{
  "n_head": 4,
  "d_mlp": 896,
  "vocab_size": 8192,
  "rope_base": 10000.0,
  "bias": "none",
  "init": "normal",
  "beta2": 0.99,
  "final_lr_fraction": 0.1
}
Each number is 128 + 24 x the weight over its row's rms, rounded and kept within 0 to 255. Layers, rows and columns count from 0. Numbers have three digits each. The size before them is the row's rms in percent of the matrix's.

# layer 6 attention output, 224x256, rms 0.113, rows 0-213, columns 128-191
106:150128144150110138137146195101124119194165141123147098126112101145107129154148140148151139129115138151127097115121113098140144139155114133096101099118144122144106157134113130144149120142134119
102:105137141079126137154119098095146121106116127139127155119123088119110136148164153121115116101164164122128158168129143132129152112099100137103153098130118165147111144149143130124136127088111086
102:113165117173165121122124126114144128135132092131141141121122145099119110129151122124119127121142153149108130088122155158118117137076119148155173144141142128153129126141120119118090133139123151
110:130134110140124137099127115133139146179110099159114117114116127112143132129086139136107120115143122099146123136154098111125140077097162113132140110100150126099142143116122113148140104109156154
098:088117175095158160168165139099132170098119134169154125106122105094105123092151135104156118149145115130138082138136116096152120124137109135123067137154099145123140125122125132147093135106143123
101:133123137129115129105127133102148116100153109119130124119130124129143140151127171149109170098114128186151122106127090115096136111147137137136105162143126151177133128136145142135155160094153152
095:156133113127151107094161146118124125116138087132154164152156115087121111121107116154134086108136162141117141063104153119107184115133111109150098130103102153138125157125093113127113155149134118
103:161147138094145130168159078147104117110129124144142098121147138143148128110122152145130107148168124107126111140119135136149133112155114137145180120109135108174146152132140132156166116153177165
093:134131145141095149102145128134131143117134068102131118097118101122145139167133112124091164099105142143134118144156091163138086117121120142143114118113157126140112117132131136074139142096154150
108:134140183088112076140125128098173131145131123117160125133127181147103084100101183121142168134090170123129124119147124106138124134119157080144155169109116160137128172143129158143144121080111106
090:141129119120134092159097118139148117147134120127137142144107158124144065116148104123173137119142088130159126144134123117094088114154099157181100136156144133140129145119121148125124136143156081
100:151123094124137107075119160139141145113154141141144153120126110141139138118123101133148137116127166121154116137140129162126150141107112126124118087125156116109132158136112122107116119142130148
102:140134132140147170103125135128167130140163113124146114153132156119077164138113126093110114113140140127119167117144124134129072113104146145121102141117103118104132107111132082152128127191122140
096:116120147109139127122142116101121139128142098112123127119128143133085134137071180122145139144091128163166131118095141139105094125123127115107123121111115111123119130094130140145107141127101110
099:137115144128128167124120154116093148131135101161112138085109088153134148139103117130141111150140116096119124108108105134177140116115167113110132118122126134113122102122131140098149139158148123
100:127129118136094084122153103128153116143139107108115129133159145137153149141144117106105139118114151162104111117118127128107084132138109114066145177119146131126121128112120137096120167098098126
103:115117130102113137090093160149117132156102127145169152128148116097115143143150117114140148108098136110155155107157156115149129135060161075095150105094113169085158165135110120141151132093117113
097:153131126095115125137117141113103097096164118133114097136141100130182152143092137130144125108135142129117142132122144117155128144117134127139137111130163122144151132138140140131128134123140122
098:098174111117127134148153081147143135099120108146153156140127135163110126116109126114158152145128159106143129111149115143103119128122125151159137115139130126096095163063138132167107111087118096
093:118124105134149093119158131131127079130157101140134177157160136141113095128132138150140105130164157147129134135165097105141122133128128113128110140139173120133141140103118087141142104154158134
097:107136142113143088127117108129125126139124143088116151110156162152113130136137103141153112113123136132126128100110185096097086143130102122134148163126104122108134095149129147079134140169110092
098:146116110129118121115133184113127112122182111107124094158114134172131127187150133113100156114134125152126131141129109118108143158146120151135114167152115169092136138144144130130125141096137154
098:160148120159140149097122110117122124101107135098118133147132159117125140130150112110095144072127136162126120128127145095125104141141138157114122137120094178120115138139152129116135144093125125
098:092170120154143127120143095170117131140148166104099093155111128143149194132082149148134150123131104121158111163120135143141104130114135151158187105139142124120093097098148131178127125136125073
100:136121102094101087147151148147147154111124147089117168076090128168104139078119092138119111134135072113136137106176137151144112107130142132128138130143153098168118143110099138118143149101131089
097:088113120149136135121088141189125124116137119118099098106131148125130089141113133115124136118117101119139127152199121128133143122098153140146135103141126133096112115109133165112148106152140132
099:135130115146142161105147118131145104145111129139106112106076130127145153108117166172097165110126158132115118105131108131127141101116139129130116119140121133104138124131145161139122117113143124
100:080137111103134138128155160090164108162147139119145134141165128132137149109160164130096113114134145144156112129129121129126132154108119140172129104115135110078115136161154140136161112085114135
096:144132112136158157102078113135124151122104123108176162142095125156147173131128161126098123122112085130104138143129108170125116154131165122121134123118133130139113065156127154136168147151135131
104:139126119117108147113114126124144122115160119126178149140145140144154132137176103112077124102118154137118154078149165125150139120115154107094119100143106090135108126133145134119115119125097095
087:157092124136118088114120138154149139083114165085093128190151175103152118121133107100151110096160148091143122115085118117106169151105096163147121126129129124089147126132094135108130112143126122
108:153109140103158144108108123107153117144139104133133158130158156141160157172152100068088131133139113115088135089113127137136125128133127146118128164128087177133115115104107119082142148122109146
100:123141141091103107108191129086133156113177148143124115125123161116071158115119147126136131148110108157139144141125126156147133125123158109186122140139137098144105140092122127137098159118137115
099:159120132119091095144103150109149148140142129137159120154128122149125134136148103108155163155114092092113138136130159114137101157115133113111127139126128136109112135127141105120108100140101094
106:119113143133137166120141144107162148137110122099100115118138146155091114108132114113126139152170098136078137191142125117157090127139131123071134141188161146178123147134118130114109113116128134
101:168165133116093124151122130134109108130116118130124105137164129150139113141138113149127156116138150148124145134138137115131130120086174112091124088158125122104105102104135086133142147117088123
100:139126127144123129108135124155125130128133087130121132123120134133147107124142135114161145086159126128119122143118147119148139152151154106111105175122149144124148105108124128147145128100127093
105:135138140089166081174125124093138144122130127152136120091144155143115131105103137190106104122123125112145090107121134093123156117119106129124102104127151121169140161131116084108112131145144162
092:125116155135108130100111137147115141116175170130129115125128101096121098150129151121153143137140140150103123148109079151113212088112121109107130173145162169111122115134123098118148129120152119
090:114151100158098125147091144069167147167134098122094148121125140152127138149110139120142099156124116125170127121110111104173148138100174134117106104127076155122106115128145125138151088104134129
096:151114136136146121153136127127116127105120147148117113137152112091130125094123160108166140143132153127132168103108172114103133123113085141130124131142125113132095155137099114104126170139124126
104:144109136122114149137127109140109144148148118136129135124123117139096132102135152186140120089132074125153098134111133132152141131115155162118132135152131155150133129164132106094160134108097156
097:129086145140152138149128129135137121090143131124142165098125092100108108144136123122125124120116111121106152086179122172115138123160104107155129151130092125099134163152118150130135129113130134
097:100121137167131119145143121110155131127166125127114124156137100119083139116156147088120142124115126149123177124126128175126114131135146151129111086106107174130100113107118158104126164124100143
106:156099119126120131115116142160092096139127099136113143115102111139144129092117115132122137165188146128106149078113141133132110129147116123092106101074121098094134113143137137148116130157107114
099:129129122138145139106141171138090100139116140134114100134138109112115112149135142117153118135133136136146154149131134117149095097121168165150138143096160141134095140129099139124114146113140138
152:115122134135111110153126162126139078132142153115114118124140135115110115134132124103123114119131162104157133161132140139112108109106121098118118093151154120125138106145142169123130149103093107
110:129114104160108120125129098101155139153101124117143144139129100147083170136146144152113167088147149126111127104182135123146124173089101155138132165126142151087107091119124127153137117132132120
088:141115091130089108106143124146123128166104145103151112138113140129139148085103106128144140129125130131135143179151169112166122144134124100117145096150153122126120110106119110150103133128162118
086:097155108132150133129146112106154137099115154147087129121161118059111177147133129134076122122105138139091157114142088083104167125144166169113151142080144147115132104123131161126149138092123119
099:128120130086150110113131093130125108089134110127135109105138123148088131136122121159109125136089131137153158129126139149093099124103147124110145089111115100128118133187160130101143145127117193
092:153156124140139145140128133170116145113132113146137082162105129139176118097130147174146103077142109082141091126150116132163132126109115158138132125114107105119159132156155123145146147100152119
096:146141139134169130127076116111111102121146160102161135088102128131128162103111120093094123114123111153139168102094159108108110135172142125118130104118100092133144133096115143131122140139143137
104:161154109122141118110100118117112145117149138119146149129163157117155106138151103131132067121119113160113112108119173107138135120105152122142136141127127147122138138097067132124116108128129129
091:151104124137139131134089115082141129117189116163111189114095124145150150099146111108094117127162155133094090133150114132137144167166116103082099106102151154132115109141091137127113110089124118
104:135122119157149159134112163116137129156114129127146082129086122155066189089119140160130137121114131184155171103159120140154095130093114104130149100105140124125086148165138157140126087163152120
104:177121156128097114133159130083130131164147128146092118129161128143121114130132142137139118135132135103144141130139132148151186157152132144134111106153152141103107115133119119162138114146156142
103:116120104127115178119136115113120140115119110121134143122137124137088107125126162150114111155153145131105130088127141118139116120141095152094139104111127151131096138105107157110116123120126143
096:136112144120168104105159111114108132102140131129167096157086115160140142113135145126135126176117113153122131125107104110139135125091079147132111126135083100107111128106108112086141131120115116
096:137159115112113128125128081119101139135142147151105108128146151138141110106103147115138146119111115113153141099107110129099151136145100113130119113141114102132074123140129139096145118115141128
098:145153110121127151172141164113111162134142130123108098152116128145155154100105073092138132146134064155125104125141106140127115165119171146149111181145101138122104107131128149092105132102132152
103:116139148133108130112143135134109141115136107111067127154155126122121139089144124122156075115161146108129102127100127150139139123109121185114144105111086131142113140127115113128118103116137121
110:126077155105127152124108118115131126099152140145124139107151113104139156167134157107142157133117135105119118133119136130122157129147118117124128096112115134125106137160133118114135104110126166
109:131110095137130120120112123097144118155101112135125135134105121150136132121124142123126134152131128142110164111122102109111132103132094107110093144141149138118119097113135155121170127188110119
106:135111125104056110113111143117151112109118123101132099130139114115157148127169165120162094185120119099115136119162175128114151145109125151091125119115132123155067132134065124107154123081145153
097:146110129122142155095127140159132143144119154136133135151118091146149149131164093178121138116134130113118130126124153092138120115110103105089102139112153108120130142148109136159123112138068095
095:103183128111158162117133127143097105150140151085103106143161157136135126149132126137114116132120109124142097153119172087122133108143125126077137121125145124155067111114171128111135105092120125
096:143116115141123150125139136151170121157124176134133124125108103124136155142119175137187128097145114126152141090133125135113127122109163169172138154121117082130138111181125184102131137100136108
094:098131189109127101177127109129148146117129113130137110156106133166124120128111153097130122101152139144104148150126143148150127121123158092135127137179144145134111117127103116135157148106131141
106:124101128104086116130105132128143107126146129133103094129098142140124088138155127102163116122131098120129137121119131136115120093118136137186128131114129097127124114113123129116132141155140114
102:142092128113105101115126112137075123111147062108143152106131123130090146102130122102106161104123083162149155131158096128099118113195145085121085185146110130149119089121108173127155147150143123
109:142118126112131102146131090179146102096160134127159130133164134126137112143127134084107152145139118105132117140109142126098154142104131109125126158135106092096117133144107109125131131107126134
105:130122147154125123137097163099148161101146175162099128139135104125118096162165121109095124117099133123114091160148119112149132115126130164113166175135139113136120131152124126117118127117127126
099:112150131124131129162159148125145157125121128124152155120139145108087109078122133111159102153114128126166132146137114114112142117118145104134127137184112157139130125111086115128110123160115101
095:107140171092126103164118082096109160149141109124151107141116138140133124117100145137149153130169102141165119140147120112124154074118142124148148130140125102157082143130091149143078137122163155
097:145150140117124138103152102147112132118152112130166134118153126115091150153107162126159109141168145140138127135136097135116150137158136117116135089098130121161132132135133079161151068168142158
103:143113133112116134158143125160107140076142136058150112153093109117102146117117182082188159121147127157141143170143152117112123194146123111165138167127133111130135152116132096112147119170100127
104:112132121086093124101156176122131106105127149113099125127108133133135174147124126130102105149126137104114101139124099145120138154141132170142141116129154135117118120128120125130122111117138148
108:153152097121144163096101145134147129121131077129159171136110108136171138160138145116129089103119116119106139114099103111096147112144124099132126117121101154128131106155133131148120102129144153
104:130115181118115133155066122134137123092091138095129142102133107089157121095154149095123148133102129131144126145105147113134124117125125116114131113127084126115133115134118162122166130135122117
107:124104122127138134144106118166159152103126136147152155108156135086091134132135114086119108125119132098143094108139139126084119079142121103122131164125141118174118133158125156079166116121108131
107:106155147134152118161091099140115131123152120149128082112165121148149129182116146135101162143144108088107103116114151080136145099129099164127142115126168118177114126130127163111115127116079144
099:146141151125095132154132102163156118141092142122117100126125148140100138121144125165125150114164132154125121117137122117154120147137112137130105106152119138147119105131142091109141146126133137
095:124094111096121129111076101135114130147116124112144097120136139104115153164132123108106135126088130101143122123113116118158133105152097081132122145150090125130108097144163156117153116128110093
102:149131131153140142114122127159107088165150138141134131120131123145115106148114125172167161121114098086100102152135151094146158070124156117118143146111154136120142135105074131135143120127098124
101:091127133084113103154119125121116101154149119108148131112131110088139145137156148138146110136116129125147098109146157137109134117157121154138137104105165143163143145120117112152142107126139122
107:119158094135133141161182098160140129118098113100089121154108121113124152114135114155123132101125121173128126144140098137123117143129094157141119159159120139113130099180173155133127159146110134
099:134139134111144119132088136103125159147137139123132185145120131128134130143068107137133159119134129113156140109137127092109132089121149088141080133172121151130158093130127120166167086122129144
104:163143153134131155161106110123119129145143130155171125133131123142122104143101137098142150118116151126140140139116132121143121132119094131158107106128101132128136111118148113133158133107141119
088:110102167144113126144089161103112126136071124152113177128151134113063140138157144102130112128125142085116138100122116122072091130148144118155122154111129125105129130101129157131186153137165149
098:129144101127139134070117145184137157151125145126121168158145116150123155165118173137150134123131143100111128148126130078110080115140092079126159134136149102129092127092114113109138137130097087
092:144105121110158127177116133137108118136140113154126144136120106122145119124090127099171092131147141126124107116114152122138126119150094100116176129106155102114140128141138170152155169151140146
108:141104105174135159144151121146149171121110138138134145134138139104140164102120108084121147132101137132115149121165134129136115100162121136123111110113127110158137119149122153150103113150120128
106:146137131098144121116128122136149111157134183159122128139156118167071120144111134156104134091165152095156132105139163132125140107097118137117127092143105163091148153123103133141146147110118146
092:101127140142115122142169127144113164090119132106115099107123144122124116128117144097112129118097134111161141133135115140133175136140158090167148155122105134101094101112127132104160127109141093
098:095135100162129128123142124086123127147138129103143095175102138152148143134130127151100141136153120122167101109096120131141142167150111185134119128150091118110098098133138095113130116115147105
096:133123139149099143139124130162119154122126089149108126109125117120139137122119118142128095129122133124111118116146085149148109109122139081113135122104141108131140115094125119162114147145143108
090:170124157061127105137122107120166143118157134133175131147119124109129131102134135126155151136116125134123155123094148133137152154094129118107100114113107139180095153158109159106154146073160128
081:124151121143134147111140174122139124143151110158128121126097086111121132127159086113112115128100125147128166137120108162118163171116131160082121140103133176127094104153130161056135190092108132
105:125153167102148146152116143089125112170119146128101103146137119148132136157142144136136131131107107107155154070128186186123148151154127148152087146125143148149167162125140138065146146118144146
112:114135129114138127114139143119133149159138150112150179093142123139123111097151133118147136154134123112150142071124093116124129160139117117138144130102143129181155149186151094121118107111129120
104:121137145136102163125173119159127157094131111120118154156154150130170127147130104087105104125127167119109148138142146110129154140131139098159150151121125150151078107151107119180122108128134138
104:125144135149087108153158159129108115160129137147131137091136109131097119128107144127156120125098130126172121106139163151133103123152136127111145113116125119115133141123119132174145107097115118
102:097105141169111140147141148117122122169116129118089109139095126131106138118156121185096124148205135153138123143121123099136107115133109171101132119167142137108161146093144107143139108125125129
103:119124145115096088144093143140137135116154131129118107108108142102132127112108127175131136134148095132100118117114107108113125129153135129138132115138164168135129149115133105138110125147129144
098:126189106181137134145122137125125150122111100117127090108151110126125137099115101110145134126139071120126137119116129153140144115105146160128162133108138110123082107154113150136145100119141137
101:145140114100118129144125127136179095099150125135127107122164122150142116148150122140094117123129120123121081103116157142146130107141091123096174124099148113129128134129105121110118117106123158
100:165169110160112165084143146147133137157136155128092115130091144176117135131163129190099175165164131102107115147149129121133129115142115117148108111143139109103119127131108097119117148121119167
089:106145108173108127110134149142172115162107156165116138184128137150175124119110091138110112109156089054093136096133122106127125151166104094141137119150126133133139169155095142147114143146153128
100:116115133130113108132159104133089120128136118146124097105116145158154115096161140148124109163115115125151109136107108144144109128138130168154128188120156104111130105094124135168146073123151152
096:102114089129104133153149100096151135142096116097124130112075141115134128113133149137131157094117122124135155130149097130116130130156118115179113127152108135141130144136140128142108130126167118
089:170135114118102110135139130138134166125090121096107143124113153152181102116094079173141115113128112104117094116104108109177091109105124079146137097127111106143108131120120130117132175166092112
099:134121145124140161129156095151100143141090119155110083121136140108134136105116142140140131125128134132127142114107120131169162116127108183156118118105131107122113118110133117132139113106152123
093:137124116145128113098170159158098109147137116123115107148123102140117113104142083155125122140162134115129152131142162131135171167087109146130130125147131154138129145163094093115128149130098126
102:124143092131116173130131119101103177123132112142156135098103120141109151148116155146118131136106145117147118116121100140146129093145156081133124144153160146153143117095126123064153137136149128
101:122102118109120107084115161177146144157143111113136174148134154141142085114121141132094112134127162110124136127165132094156110126135100120152134117089161147124164141090120116157135131143144116
102:156117147130089118127112134111094131136116152128150132133118122108146132144160105120120089106102110130141070170141148157108123138110152139122101128162152123130115168115107108130139117109144106
101:117117154160152123108115102134130098124120098156114094113150158113109108140106144091110101126149136105133159087126127122106140146128137137170111118127084143181113110126126127111117151125138166
095:091130108162143150094137124112143182090109157147137157124110110144105086139142149158153127171144136131133163143118122169091077153136143147177110143176101104110135136137110149120114119092144126
098:134164150135143174107141137129152132125094118130121145151126140136160161121143127123108098172145167131100141109056145121165123133153087121149131152144119120141116131125115119117101111145130081
098:111116124104133122115145119150141123116114120122099123108109116126135119130110183129134144143132109150159158145143116111139105122123117111108119158124099100102137150133135134113146115106150124
100:094098111121149149125164129150150126112149129142178096140105147125103107103098132094121120155106104110147173138129141150178138135131105102192088116110108133123135129123139107115111137148126118
096:093095135124112127124114142177160128118104105110084147119134166097124178104122121095137147144166176138102120132151140126092140128186084115089104099115169142195119125102109111123102152139149126
088:139157126146133089156175138115135139130092134131111104117161135106081175096109121087143124172129130128136146139128106134124133113115098125147111122110144059172122167084105119099131113148156129
103:108163142120116102103110147112157132128104108149136123138125149155100117118115133148116147113104118127142107131088091162087129127153085152139108132134159122100133124127118135116157129123165136
101:120132148113143130124129122129152108139141108120167147101138135134157099154096147126149126151143134126113149099102130151112111107167100131155142148113139116143122117121108117151128150152125126
106:130112147135153100132102137107142136137118116158114094106135142124101099143132129141082096127146091104137125130106147121139165111123142119131121109119139112108146108131133128149142140140146162
104:122166096120190150133122128140122157157133152119154187128107069088116149101147171135146127118145138154120137118140109146106113103139133121139118157176127103105121123124159104128136104156160106
091:125149130101138135149134097161156135118177144099104154121147142151132159123119082110070197136150131145108152118131147123156118104100182109138184125159096144147135139131096153162120131109165121
098:166132095137134148131153118115114102141093129148134097123135160114134122113154079105139111150154110123119147140124162106117121073183160146137115097138112152150097128083143171151137120105116122
096:120166130143131101124121115135143148118112153127146151157084174120136133092122195079164100137154114102122127128136104134136140107143131144168096121121128127129129111126167110111143121127167141
106:118099159136144124123111135138138101120100128102124145128119172099124132120089096082106108110116094097126132143115104138113123119109151103139119117122132134107135131095100175141128112136160113
101:116137112097132133120164115126125148117133136111160125155122125139113127145117106102142124130092144164142103104144139132116125154111141169122133120114137146087128171160112173108145158112121149
096:117146120156081101179131101070120139138103084142105149128157104146126102086121112139140119118142158123148115122108139135119112152129128114151105129131113112115163131108160101192146148090102084
101:125165130168108106140124129110158124144133132108168120116127150132125128110147121122110137086131127170164152119115168127158171113082133139153092130120156123108157136144143112139122131108155152
104:130118094115102119095145114135147116128124159158108129115113130147174108117122105145130131134161135136096129117135141129131131082123137096122159117095136089144109117101093135179101139146114121
102:106121146133119125134138130107136093142095095159144093131125148119128121157102158093118138168112110126123112127139152113102113144155091100143086154115157141150117135118126101132114128141149122
105:066137164069103068161130126077138120126159142156123089144135116110147075072113125162155147112081148143155133113111137134135116130137080137150132159114134101142178130109116099128178130119146125
099:135133173129138112151116133130097120123133130102187129116130119097152119099136132124122131125134100151158114132140109149124123131124142141133111119132121125139102106124128141123114139131117116
104:096114145182133167131123135137149151130112124100125147122119059077131135124192108100129117143116115132102133115141125177126116119099143158139120136111144112213129115111117155154150167129148119
101:146119142121141125147130103156148117126163155152134153127122129124110123147129144117117119156126125106090103169129147125098135112082168146140108116070113106131122140142132126148128122112105114
099:142160155133132123136103166148119116139126104132139124096119110092146174109125097134167131083156137146159148134154125134134160110118081163123153114108131172179120135105142105120140113102124116
101:133113126125170159123113143137148140169161163116127131107119139124137141116114102130143137145134149119125122141137155123136116118134147093130172126127117107114133128123103147141155103173128131
099:158074119098147110112097115096142148109142126137110131135119134138172143152115104094123128123125091089127133152094162108111127111141147124138083145154127146129118130130122113139120098163124135
103:167152106151129161106146143122111129113137109122127151139127121153123144153152142138102160118148134135105178137110126126124160111146117103104116117144113146112139118113123107143144133093097127
106:173107123127123156133076119140147147150129142138152158138131116129155179105140150105150101123158162183109132115099143145129121113091126124123140100120134178148136133151163101140143121133108085
103:132095129106111076112144125151112126103097155089168106111135144114100133134161138120124127124136137145115120142135123126146110133096131076120149123122132133101107138127138103136128145159097103
100:127122123124129104127133137133103131131104150130102123132149111121120120097143101169115153161113082121094107149130140099146103125174132094096101103130145172102111136118118119133134110153106147
102:091154139124117131148110125129130126095102117114136128122113140104196118108122141140091118139132082137114111085129106153103153134144139163134132120101145120100161121156143165152138142088136172
092:139165108107116110129171136109132136103144107093103141167116106172121109130137139111099136094090145142140184127121113171133121121106129089115131169130098176121126103142134114122127170117093064
102:138160097126133118137157140139127181128127116103163132146106157089132127104151110122150125102103123152177120109123110124116123122144127102198145124167115124161113110095118150123129132127131118
101:133145125107118136100141137127101145121130130133121137122129125128162130147147118119153117105126165157131101103122141126083157153150137138133116129138152107132139155171122117134136136135124110
089:141128100137155117114152188116127120161097141125128115145132107111106151140158126185113133093147118121148138113102150151145130140154115138083138147155137150140129107197105166115118120134103123
105:085102145105135133138116137184151140116117112143091138111143120091126173118122132103119082157110141097138139108124136157108128112150113117104131099129148127133138156112179123109157072121177127
097:166153112169151129131118141113117145093127128163097121144153100123125136134119105103144143113137117127132135152121122114133143136123115110111162121154147140140104143108146143147166102157147120
093:144095109115116117103143112102113106129114140103115170115121126160130136139117074124133171107157164121129165125144134130107118173143163091113157167125138150099113162148080193152128121137141112
100:149130142133148105114107107147103106150135119137111168132194103111144115163144105148158086141163143111104117116119137160116124101098070167068138143134129196180123133125114142134149089117110112
106:125081130136113132142174115095128105150160076115128118147088136164175089135110101094115133114055123151116112134119110122113112144175173093160076177130121102122120109134144129126149159118102141
100:152138131111141155159149094144109130127137163141134116174148147085106132104111158109164077123124126126089118109129102154127123110168149133162099146093110124109126130121149118113120110159132128
090:098106166133135196112140111112100134124091101164114100146164162152126096147122124115133121118104057146099136180117120115169130183134114112129107147179119140103114139112126148146104136106105121
106:115110149130113124148073096088160152145121114183110123125156125136114127118127134110139097123123099112142118108119115147101110093103108163142137167119110095152096132097117163132172084170121167
090:113117121107117149089132151138142097139149150127122137147131134143129141121125151114185114163142138108150164141128133138151129173128077143129141141152130119151155155113140118128164134129136144
107:145115128113126147149135111122122174128157146134166110135131146148132103123097093105132135100150109131109138149117102114113144124115162121123120138129146145146141122159114119134115165103139115
104:115163125088161140138117147132128138131138118117101169126157149126117068138123142128141106129076109117146120097117140143158129098123130146114145170131143129175107150144140111140121074120127143
090:146124138145142127136126108152120140111139140157123112178089157111101155143136167114145126095137169165124117083087128151173105120126114102130121117108111156111120134144124140120115116114093156
098:120131160145154127140115137135142144124109117105091148126111121090117113052114136151129103130133124145127104149127116149153098149072129157113112116139118157122127191111153131106167126128131089
102:114155127139169148108150112137114119134100122142132131104103118166117110130132137147104103143125100150156180142148147136126127135150109115130138147107162152120137122159138136130074128145133178
108:112172128102105107148136116134109163142142128157127098102149167139092090120107116145145124147109136090161093126130111133121114133140066163149163094151132115122159177088109134096142114150168151
100:146157074134108126148126118085117133116121138159129095119114115124153106183115117134087098131124106116115135123129129130124112121126149134132133094113100127107130118123139142137118157122104129
108:134128140108092190092122134122125104150135134140138161156160125151144154133127102111155117149152147114110122152174138078093157131117128118132099091136132167101130115143113119088125097181108134
105:138109090129146121092142144102119092129147142119141120110113064131113114129146122121073139123132102143124163132086117124176132176138148134144098133110148133119179127143112124150125138123102105
095:131107114111136122146110147107153094108090157077098142125098154158109169134134124113134158137130170109152173138123150131123071128130136114118124150135140152141153132119127102128150135105144082
096:128129141101118123119161150129121114143101129101120078142134136123125149200162137132088099101137108131116135107113110142146128085112113155164126107125098101122127120169117092140108152140136151
105:123112160122121126090106140190106139162123142188148160139135106159170108138159097150156105163135125112109127119143159131136118151099111114132115089113141133162161107127134149131116110127096153
095:139120104127109134158165098087108132123121114131139145147105087136124097108126141144098123127131129134152090151159111120121108143146163111118129139149143133102124146149157133151144127088132153
099:117111097124107111115097145131126108168101128107091176119143111109114164117139119146130110125105158135133146087113107115100131106137135128110135113119190157160143149165125121160136111142108121
085:134123109138137145121121143152086113122106074133105167126135120151098137136143125168117099108133115062141151138117104123152124115132140102070144142100104188164125130114147106177123071160128114
104:133162112114138076119159098139137131125116123113089139124139158126115142140096145132138138144156135100115153109116123155130093117151128140136137125124102126123141139128082121182117099142143123
097:124140133125109079155114140112101123095103097111140123123089137184158117146108107129130185140171106095137151147162099101140094112167117131109112114115135117120135115113146143137149119106106101
101:140118110113127118107108133128153104132179166127139128134163159134169147150163113127138147132104157108125137118154132107093145133135127170149112087120169111146159107125103128129132135143157134
091:164133149105116077095186090133148122141141107113137094111136117160187113135162131109134160107115101114127128110093140159141151142117109148122139132137100121114133117132110154116118192104095121
103:141111141154162157102146114189104101108154147067137104090106103134142173134120108142114208131158129153127145123112105140159101177127103136122124136103150076119130134141154149164096151148163102
104:119157135099114141155148122116144120140169128130128145126146155127119114104148153141132159144132144118109128110135144157148130068126128111127155140147152142147120143101123122121162152119113116
102:120121125108109130130123108161128082139152139120108085114146132130107106145138141156136113153099113087119124110115126124138127141110145163099116079099127116144133132106135117118116134174115135
095:104072139114131104092161103115109141144144166116104132116076140129153078148089115133145153161115114126113095129137105139129131167118142147172146148127110162158152129117122131134113123133128119
103:125085112150124085122121115131153134123101120130081128087125118167117129164136139146133117105160118102166121113101117138122135120125118137130146132135138138120146144116111149065151171180176130
082:168111136144189164136122133124121138143143118135189163092111104153115086139124132126116187115155096105126145120139151106127118088136124124101127173123109174130149133159115143141121132072103113
088:127121147115199122156124115108129133148116150151095092089146106132164198154161158091103131111099126113110103143132127105108090107154110091145156135129134108137099130136122142115133105137133156
105:149130143084125135094122137159110147147140123086143175107066162138120160131095140184141122121140119133132145132129090123106154119138126107110131122134101125145134138140154162103146136146128110
110:170146088152140168121065156157097179142150110120160168093148173088141165138090143142139121135107143150112125096130094121076149110161115078161145095128130120142143140128118147138135126126120113
102:130133113089092127133106112116149169122177166111134148146121148141145110109129084126144130116157157116152117114140114120114116155118125112132135141134128150099158129127106139118109152110141129
092:107142090173115097086124070173114115138121151103146137111166143143133096138135156173108150110141134145163125121135117111121151130139096163085119147139108117090139146124164104149159096097103127
092:120091109116112143123150112125156113158170148132128140122164127122135140146149085116123128108137102147137128128105086136124116138128118138133150108123112115146139150145147150136095091139169130
104:141116093137162128093139150127125117118153123144143142104129102133129101101146146135145127104118120158115119129130119151148131128122105183133117113136132146128163167144132112129118122152148070
097:111126108152114164152148145082144105138119116152105147121135154118087099099104125108169127116153166143132117107080127127160117129144160094123156095133110142095130103152165118147127137119106097
107:098136122102108116116130162140112107143114130134130126101118119167109084140106139107146141111167089125135125142106114133099066130148111105097165151152146140111078124132110164106127148149149139
097:113129098118110134153154131119135127094117127109111148110109118148148099114134133141096120094107124129119092119085119114139100131181119135136126111139125108101159141188143162156122147127106157
096:115120119161151144149147096120109144133091148142125131150123151107096118134122117132097137144135148134137162138133121147105088104123157110126111097147095132114117122128173152106169124135132089
097:113165122142124092106143103167123132089144114117130134136123134118139129094116163145194158110126130136175132142111077117151121120136121105134169169117127138155125130134116130129145116127118119
101:128118155107148119113110125104134153159167135152130131155128152129106146151123172114128116108110145138140127124123130123147112153113156133101125135123117121132106123135133114080158100111128159
104:097128131100117141110113141170106144101105093096141117114110107156133110131111111161133143136140121120151136117099117125111113149158133125113093168123133117144104120088121162142099149101097098
098:139116133097133135135172141124146110137129132124116145091142141110128110146106140126142140144156156093078112137134128111097100101140113121119126101164097166132141153146137120121108143140110148
099:114111141096103109126108140142147123137148124118131102152124126111155121174161139128079106168169133126103129107120140097147148125131111113119066105113147124149110127128103121149122156126100116
096:118149129132150137120124111166163085150142133126094057168122127147117146138159098129116130081110132133154126121117144129133156105099097151116135166112122116098092092105147137118125142130119153
105:108104139122101087132119128146102111173120111125141097112140159117153110131096134155110158141127135134139118142133148122139152114160170113158123117099137130110121160118138141123149137094175139
100:124072140101098150115132116129133075132144161144154117137124148128117115158114123100089134141130118109146132095130091127143165165100158118074160168122109134114113125139150137114121107091108103
102:126113117131141147127119111142116132092108146111115115079197100122112189102138115110109099141134158072129134151134133115154130103106118108074142108134150114149089125116146107169120098171123155
094:121153138097120082104123122110119144097140140152144089120100160108168086099114138137162115144139125137098102097128099150102149152135131127151154141127133125151123113157105147120118133123136149
103:128121110140109155118090167134125152087126095170140105114106113115133139094121118080139103125095121149144149110127130125154117121128139105102143135091137091147123133141154132129140153136114113
105:155101094134100147103120090109161140164136147107132123117142157106154176135124108122107124118123121137109079153117126136159126127113127106102155140128110116108097118126156152128133107084115077
099:118130150101104163122119151105127098132134124130134133131163092129179133145167091122118116133140132130097140142138139118097135102116107100129131151172132145123126150146103158096118121111121150
104:149139140133155142152108113136118147129167137104088086102087146147148156127119110159117123138102103139113108082118104126127149145131098140183124115145107088111102107119144143103105136146119162
112:136090140119148128111105174157120143121123127122152119136138129137113123131090143094154105146138148134112121135164145129106121126122111134087109138154091141088168118097144081122145115188114121
101:111144126108149125116127156140146119085152107108155127125111139115146128099117136125123122124049110153153153078133121161115081120158135138152133120113112140123116141104112168108115114164140107